From a checkpoint of a small transformer trained on Wikipedia.
Size: 12 layers, width 64, 4 heads of 32, MLP 128 GELU, vocabulary 512, 0.657M parameters.
Each number is 128 + 32 x the weight over its row's rms, rounded and kept within 0 to 255. Layers, rows and columns count from 0. Numbers have three digits each. The size before them is the row's rms in percent of the matrix's.

# o: layer 6 attention output (transposed), 128x64, rms 0.246, rows 96-127, columns 0-63
# v: layer 6 attention value, 128x64, rms 0.147, rows 97-127, columns 0-63
# up: layer 6 MLP up, 128x64, rms 0.279, rows 0-14, columns 0-63
# down: layer 6 MLP down (transposed), 128x64, rms 0.19, rows 0-14, columns 0-63
o96 099:179188096116106177102126108171122071139145105084139102147155096170124191158159088147065100084149145138114140109061157113165108111186142081148157149123149064139131092119102126139127088132142172
v97 097:137097097124162108140152123129152112075143088133129110180134140089112134096139082107112184171080123113143146085135122132196051126071081151136125146152132081148185108182170103166067119138116175
o97 101:153144174149106143126059136175130154138135205139048165131133078121131092155075146123133079152166112192128106142130132150088134102145070149176144127082117130172120110086090186117121128093117113
v98 095:140130160113098112162163132131170136129102079147138091120188173108142144108117066158101069142140084105172159114128121115122224118122111107135192107096109085153104118156162124157103136167081056
o98 103:129148161102113174074114123138093174096165129093131126171071135101132120107109156129131174117174224058120108104117090143160098124144082106141081159160201178130148118127089097137128133116101159
v99 081:085182130132139116100131138094172131109062095093056117052159125134143142171095176190119166159124158086171145117122143096161182136144129103139175122151134115096184126133084102104121120181095130
o99 087:136117125094124138101097155114116166130197107153201129112127180124170166052095098072147132117173141126123183133125101090135098086082116128142111156129124155101040141102155154167151115105181150
v100 077:129087165123120120067141103103137132118170154106126153133083118131140169118127059149074188135106077093128140132148119091121128062158181104066090142164186108092124119130139116108213110146158164
o100 084:114164110140116143159070115148132137107094140066101107138205152134120133140084174127215124123097133173077121161108151073181102130118109187112139107101067093175125165129121146146123125091109174
v101 095:114178194123096113134122153106106162175154080178162126119151166137106094131124072100144144037135122145112140158154121136153099111131129193208138171097120134110083106095113164144113112102141063
o101 097:151061141133148132126098175165102109069112132079151102138099055081143160150130141146131143159159171107137148136168132149147059116133149075078096106148146127098145174181137163102135149154152048
v102 093:121140079151123095164138165161144116094113119144114102161095116154097132119150174113149138115145161104063147109155105089153132078067100140135119073106043189166183150109155096130124199178138129
o102 099:125160135188151136115106091089112129180164182100143187080125149068165092149119111145108077124109117113135152077177143118061100188172110132141172195120146099078114114099096130109133156133126113
v103 091:153095137157122153122014100110098129117152175171131166096099144087182078106117125139152149138125074125116153164124093153152157109106183159151125170159145122127102124092119172044121105159106128
o103 091:101115095149102101167105179121054195161100134066163153098171131162100194128153177120164100160086162144133107127123117119135160156075115101097127083116117163128082143153140061104114126165127147
v104 088:118135074069105147120141186157123087161120162083083107119110194142106121119083113112138132115111132099142119091172098149107119135113146221144181139129200055160117105137166154156111119082142120
o104 095:203093137179165159138132163125137178098116096122089132205086073160120080116079169128124159150118135124147078134133152120099133095102154114103172146105103104099168158143063145159103177084122139
v105 073:092169172075090141126117147120121107117109096179117178129180154135083108115186095198157161157134160162143145115102159090123122173104074071152119101092101184059161133150105108163115138123119119
o105 075:110124091080166111071115129092172115116149125164203128120111112174161093120112105101088117105199152138145104151128115107144139145165093081156055139146163149139152198112113192122180125119086108
v106 095:089149138138081218071086116117080127134105160125100139068135177135120194143154140168168137154124127141157112140119150158112123136144102142163147171136143058124144049156133130073097147144115078
o106 102:150119107126162044123119202154179153143150114163115102107147077108128111102100125086120176112134122143131115172127096159128179118099139060079112095128122205113085182127178141166151131090119146
v107 069:113081155152136109106109115124115186109110067132160142132184102149111034122079169128078134159120105147200134102105103104117078136146098112184122137151118160116138157103172159155140106179127190
o107 073:073072124147054129142131108172150097148126141099147158174067137180144175106133134146135089089151135130122172152136089112169129125163074131163112123194149075186115117124133117122146069082160093
v108 080:185123141136185097160079113119181141144152084078144117188124122097098083130117161140090109099106146130148139102130139084075137149092174120111077117087104211156125148109154132183079098166130156
o108 084:068140122131087135131132145117085109092088177149112134137099143155152138142166122147095089206158085076099141119151139112125144165189048192131116213136139094116135085106156155139117094136143111
v109 117:125120123141118084166133128127113124091166152146084138140133115126113131117157118084105111135132172188129134129168171093138175158140112129125083108087078242058120120120130160142190098051142149
o109 107:122149128135137133124147097089123111091085139081166142171154142156137070127138099043123111090108125111185125114109122140136112168126113109170122150149111072170171093136149141152106135255131150
v110 101:149099069178128178071126125111132124082106116093100138107162154161072168204082132150076144181156112120148116152123146091140098088127104140094121086103123179153093109158142102162160186087118136
o110 099:115129133150150106158152095163197115150131166200096089166094130091178128105119115055136135149110128124130178138155062142078140143178083092158126093130064066136142124122133133174092121150107156
v111 120:092109153070107080152181136144120135111123175134163107190104110162159109126166124156138168153127156095080148111115193148161099113127101086079130112159213109150134139136103096114066133080143181
o111 131:203136068108149155123103086137168084123109117177082150071154140131101150142086163202128094121145096148155095156117138080103162047142165167154138086106127136142166144101155143135123108151084121
v112 099:158129058157191141107126161120129136099124138040124060154075111120119173158122090185090105076115128153123108183108180143089133132161167133134111142127112115142131044141119127159150144161105125
o112 106:150139125111079162162147129136117168111159168189100056113151160113115085092094165097138183140130139109081110091144118180131180145141107163049160153110099071092142141127171131115092141121098178
v113 094:150101125143158100109113127121115144100124173206117116096104118159177153078129151068140107124125124117105151119103103139215129147087124192172124151177129164114186147104105133030108098117148135
o113 092:134159121159122113145107169131075173149117124089118245072183159102123168139120103126096101132117110186148144158102128152099067122104142080139128102151093128119105081117113083142160135150191151
v114 100:108157110071112123199100105144164102093121113124112041137145162176112152133155114109132114121078136136183126120123187106189146132145110160065130120128159076124099065145147146166123169065143120
o114 101:149126131107141116098154177111153175061119115132087156142089137097174111109115138101143159122145150105173102097129089119091142054088132157140211080106140164145136128089154173143098177191091164
v115 085:216139085100084094139108101141147103157075095132132123160133138130103115160118125147114074163128156144156126110124145126190177114077120087129168166106146052172101082101197162111137140138101090
o115 084:114098215152149137110142151125114153122145142137121116120071100103171123088126172124147137068132203077144088141141100095091146128132099177154088100125175178104101111111081058175119149172145123
v116 085:086196135139149200148139162137098088120103147170098125047210114084153097101091124143146178155162123077122150138084116149095090151115147143139153108118146112115055134174128118105141148138099132
o116 084:168156112069112112115132078048112190176177075137152114177062151186103128167140139094130132131113179149156169113124097140150152109118169106124162070096142140075136136175130127118127109123115104
v117 081:176155109208127149111186124163104134079122083138158126113089109114079209162180151148118132134095141093133107144137057158137125056101080102134096115103128150110179130151112141143159174112115118
o117 089:108135126153137139130136100104168078147184180167098096131139118064124108158072078137148098072125130160080140166149167205056149169116123116144112158163107135125109114105138096138139201101095138
v118 099:208154135152090167124080121095167165097132106200166165141186124077152131122144077083142146155124057117134118111095060099182129127096135135106122145102155087156102158114086110140147102136131133
o118 108:042145182087142109143107148171122114128106108089134103139097154136136201147123132158132075193151155149124153144122122177152070147102119124180132034086127171133136124070121095117128148136146114
v119 088:161130123081169138126103105099134085203126154080124112198113098101139137058109086111106069164152102132122132087130173119118168178145131128061167157135152074165125062144125123158128133151153123
o119 086:086167174144112115121106189177116176081135110171068124156141077188097099134146145124122193153121096075107061117108094107147117164131156184131116092116134158144179094090112151125129093097120140
v120 099:136074133126183141133155073161167114170146091227142090166147141122124132057174165081130081109091141133178093147091088112144078143086136118143084134152119126126136152143182105141106115141135106
o120 093:121201169118083123067192149097139132113107132104099176095114112130133135188153082145110100109149127139084104149096162142112129104170045179149134138178128152191112109160073103114151117098134125
v121 096:156102136088152124132190120107136099159172142159149149148120155103152067123111151140111126135128203089117146153098198099186110123180193106096121133141120089144077056102105134175130088083128115
o121 097:159167157099090138119132148081124082093109113155146061109137084132119151107123118122174136163080201098149088141115139076076154089140169180144100089125124129168154159138145169083165089180170134
v122 083:086126098092094185099115158128130129132085176117143085144170093140130082120086166160123143155133137130160121142098174121128084191092182173112100140189154130179066116123152117165110126157173063
o122 080:168116129132111065107158153170143162142130086138160119151090145145128158095086164089115131144180152125106089133161137090158158045178123144079193083082134091096144137165132143105141054128155147
v123 095:141122065130085099131115155118122059138124160161173190112130177029108134142062136091099183168155155130083124179109148125175098173128152140102166115138134095115111133117150145111156113116093130
o123 095:138132157145121128151063119121081132175083097165124085146097048181130117116159070111149134113085184190169128131177168141109123117162134156169089087070127120140107158142089099121131109173133155
v124 088:113199110104098124115100143173081179125132082130169158207128070148093123106169090086102136108134168130110160076201127160132158114109128113125122146105171163116115121140098185106169088165109127
o124 087:139093140106112161167154104130131150092146160038121125168096084141122126176071157129138073117146120103104157155181151108159090157113165195093131107137109155105147112063181101130125183145126077
v125 092:181108119162135164072095145130128159099132111192110122145154092086126080151164118136203142112176084127124157157142077091119118142100130137173053153069157157098093126106121084108170093118117165
o125 095:097172135105129104177107095112134117136113173076172084107137170177146233129113132099135078153138145136153107144083115165178159172138093122088117095114107074102160161125093093157112157124127081
v126 092:112118090107116131083132117138083135116160103131229141179140071156110109125101118127081144124132136138104161101109142133178042150166131100055144159177135091104143105070139125158154128178153142
o126 092:095119129167075117132112092182148102170139150110095133131151075106133136084107132129183140119126134193131091147156129102169121114140159219121130069145125095178144155103125128051191136076113106
v127 082:156131142142158157141120089113135146113122087082190147142115074070152089072116097143090097136185131102082191115082172141095145110089126147109147160141106183145107113114160161086132172201142110
o127 094:064160108180059130128102149156066125166182154137073162131114120130127136164170142131136108133131138094055162143102107110147155191193152127067119117115194115082132090115136132117124096128141111
up0 095:180134059165075151049125088153070139161141125090126129142125119153113115142179141155099089122139111206125117160174107080117151050145125144140117127127171168145093142119145133155104136183096115
down0 094:134154135112142109094109192164115171141160104097132073077143130161128037118074152150157093176110161119179205148091119071121119120114123130126125119157108166115058122175141094112141103108112130
up1 099:146154131113188155126107128073100090142123114172172150073191205158096120112106143138076158097147158085165159152085087098134120151114128168147168118080139104120113100084155137157078147177102147
down1 090:105120128204043135148098094120105098103123068137089120129150135099144162099158117119182134158129132124144167161150099165116139104175182158158117097082187139120130140147116068095150148045120143
up2 099:158122058119088119130138117176110146138138108147151085100126161142119166120139093125134130078120105124123051134099067150061118068128123137150190141118155169146133133179111074151083147120194187
down2 104:097157114164175134074110082146153153060127084090102204139117153172132122117136166090146122152128136194117098092140150125120153134105151113107111149175049072125161119134135096156125068166139166
up3 103:155144181117123142114150133165128182168110088140132133132143129108122107120213135176118134116071094088150112118164119090163100108141099156169186121151113092066080041175121103151093134155134167
down3 111:153136165122108149127097085082146066075179085130092153170212110090159128150149118114101155118114144148102155151115064209116101139119127149117121167143111057141096170168143135165108104119125147
up4 096:127101116089115117106152141092098121094112123172122120092154135193062147155146166196132153049167171112070151148118108089111154166098087131103123182103178149134146147103137139092105169187135141
down4 090:115069056143152102172127108130164173106050112162146111152101101115096131142054133151184096101093134176195125124097128130148127172076140196147115138104123173173140102135126157135127141119132106
up5 102:153141159090163120103098106115157157132166068163105101169104123139122077111126135088109076083107194112156085136119114130146113157034184133139194164124142139121183134116140146136184121133123184
down5 108:164140145108090216073113147093113108168163200115127150146141131115147127149114149103131074086132154152148098100099090138125144108176149094114165131177099138146163068135140145065178074080125137
up6 112:065168084055124124129124082083138091185134140130152108155138151119178079111119134122190121129150165116142179155128149073119111144105091112149142140179067081119116094150128195166140116107140175
down6 104:102090139072123142186115107135164154133163112155159110114115121110148172145076167135133122143043126184057089152127118080166184146171105108083170097140153090164080133106124131093161108152150136
up7 114:080121138084150079149123162065155096141123140098121098148138076086147182092179161166172093171115167099119158104144116110128201112146126154152177158099078100117155109139134098105091187140163101
down7 099:155158115121112120069105095142129148065123156110164130202057079074134127095082199154150148117124131138125153140144208121150215113153092107122139114106124161130119090122122078149124145144144123
up8 098:065088146200115147136097110170153090127128168094132133115105120129104065124063166137140178153185088106120133105134134145114130120034160154116152167166156141155170095140158126084100109107152093
down8 099:140114163164103126144133107126104121137121126118100151144153102176128148015148162095154127103097125138097157097162087082142195156096196110112149195160151086120162073114159086127162098124139122
up9 101:063092131123132101151065055097135082150149155058129084192115115133143144144158126166136139137109198126139095164146116190119106123122116079097147176160164102139120141139090108163109099150124074
down9 097:130114143161068156106139089092109126157105084146081113099167139136145156209161190087091124105142133128150132150148155123086120122127152213198106109113131082168128084131081130109154073116142159
up10 102:085106120115112112138098120094110142111120132172228109126086120160158060162128120117158172146165069068074116110120104107177133100106200154139134163155121136166132109140091118134091075160155138
down10 106:123121122122114088163129102137155132208122056200174134163121161135156155124081127132186086132123132094135063184080101157104125157108139094138152113138131157122107101138076150110053168105149134
up11 096:174135129080221145136131122094099077134112174121143067121125132133176105132095143166200130101153152126162115091114086175111113080137100121094116106096108147125094191175131150113117109146199138
down11 103:137113164086138118120119196145064127152158161140073162149153179165167080127105114166153140126155132073117162165119141120074091115124138148099110094157172048093148114104118107154149118121054164
up12 085:156119144052106107114091084176072095143093086143162146135171169093176098140138096110184152122125118145175144132148175088137078119081095158106158107193114099130151135110125145149180154128187128
down12 082:171113116174184114158085137135147140096068155143130158154124116105161186146080144105124152155107173151098157154088160131083128125124154133048164102137062165105140162137129058065137097136104136
up13 111:135193100162047085097171140154143137079100176133136106136114131129139156160166114116120108084177140112083139136126132186179095098096102125120141142126153177069117184111124078113114121051153127
down13 094:091101155087111156112101184099105190165119125147123134111093134098133166046079172111109197146089130090125127169157168082130122154173141127147125138123119116152104094101077188114109146177171158
up14 106:101115130133049153129077142133111101096111222078134191124120159158201131137157170117084082159095157117099103142109161135124076105121149121149132104140124090096161138116164109128092183131139081
down14 097:124146078139076138132127180095148091146146174115154111155219158112130169190181168107145091090186078086086100156126174095137103106142091120134131124146161147125102067096126123119131106120106091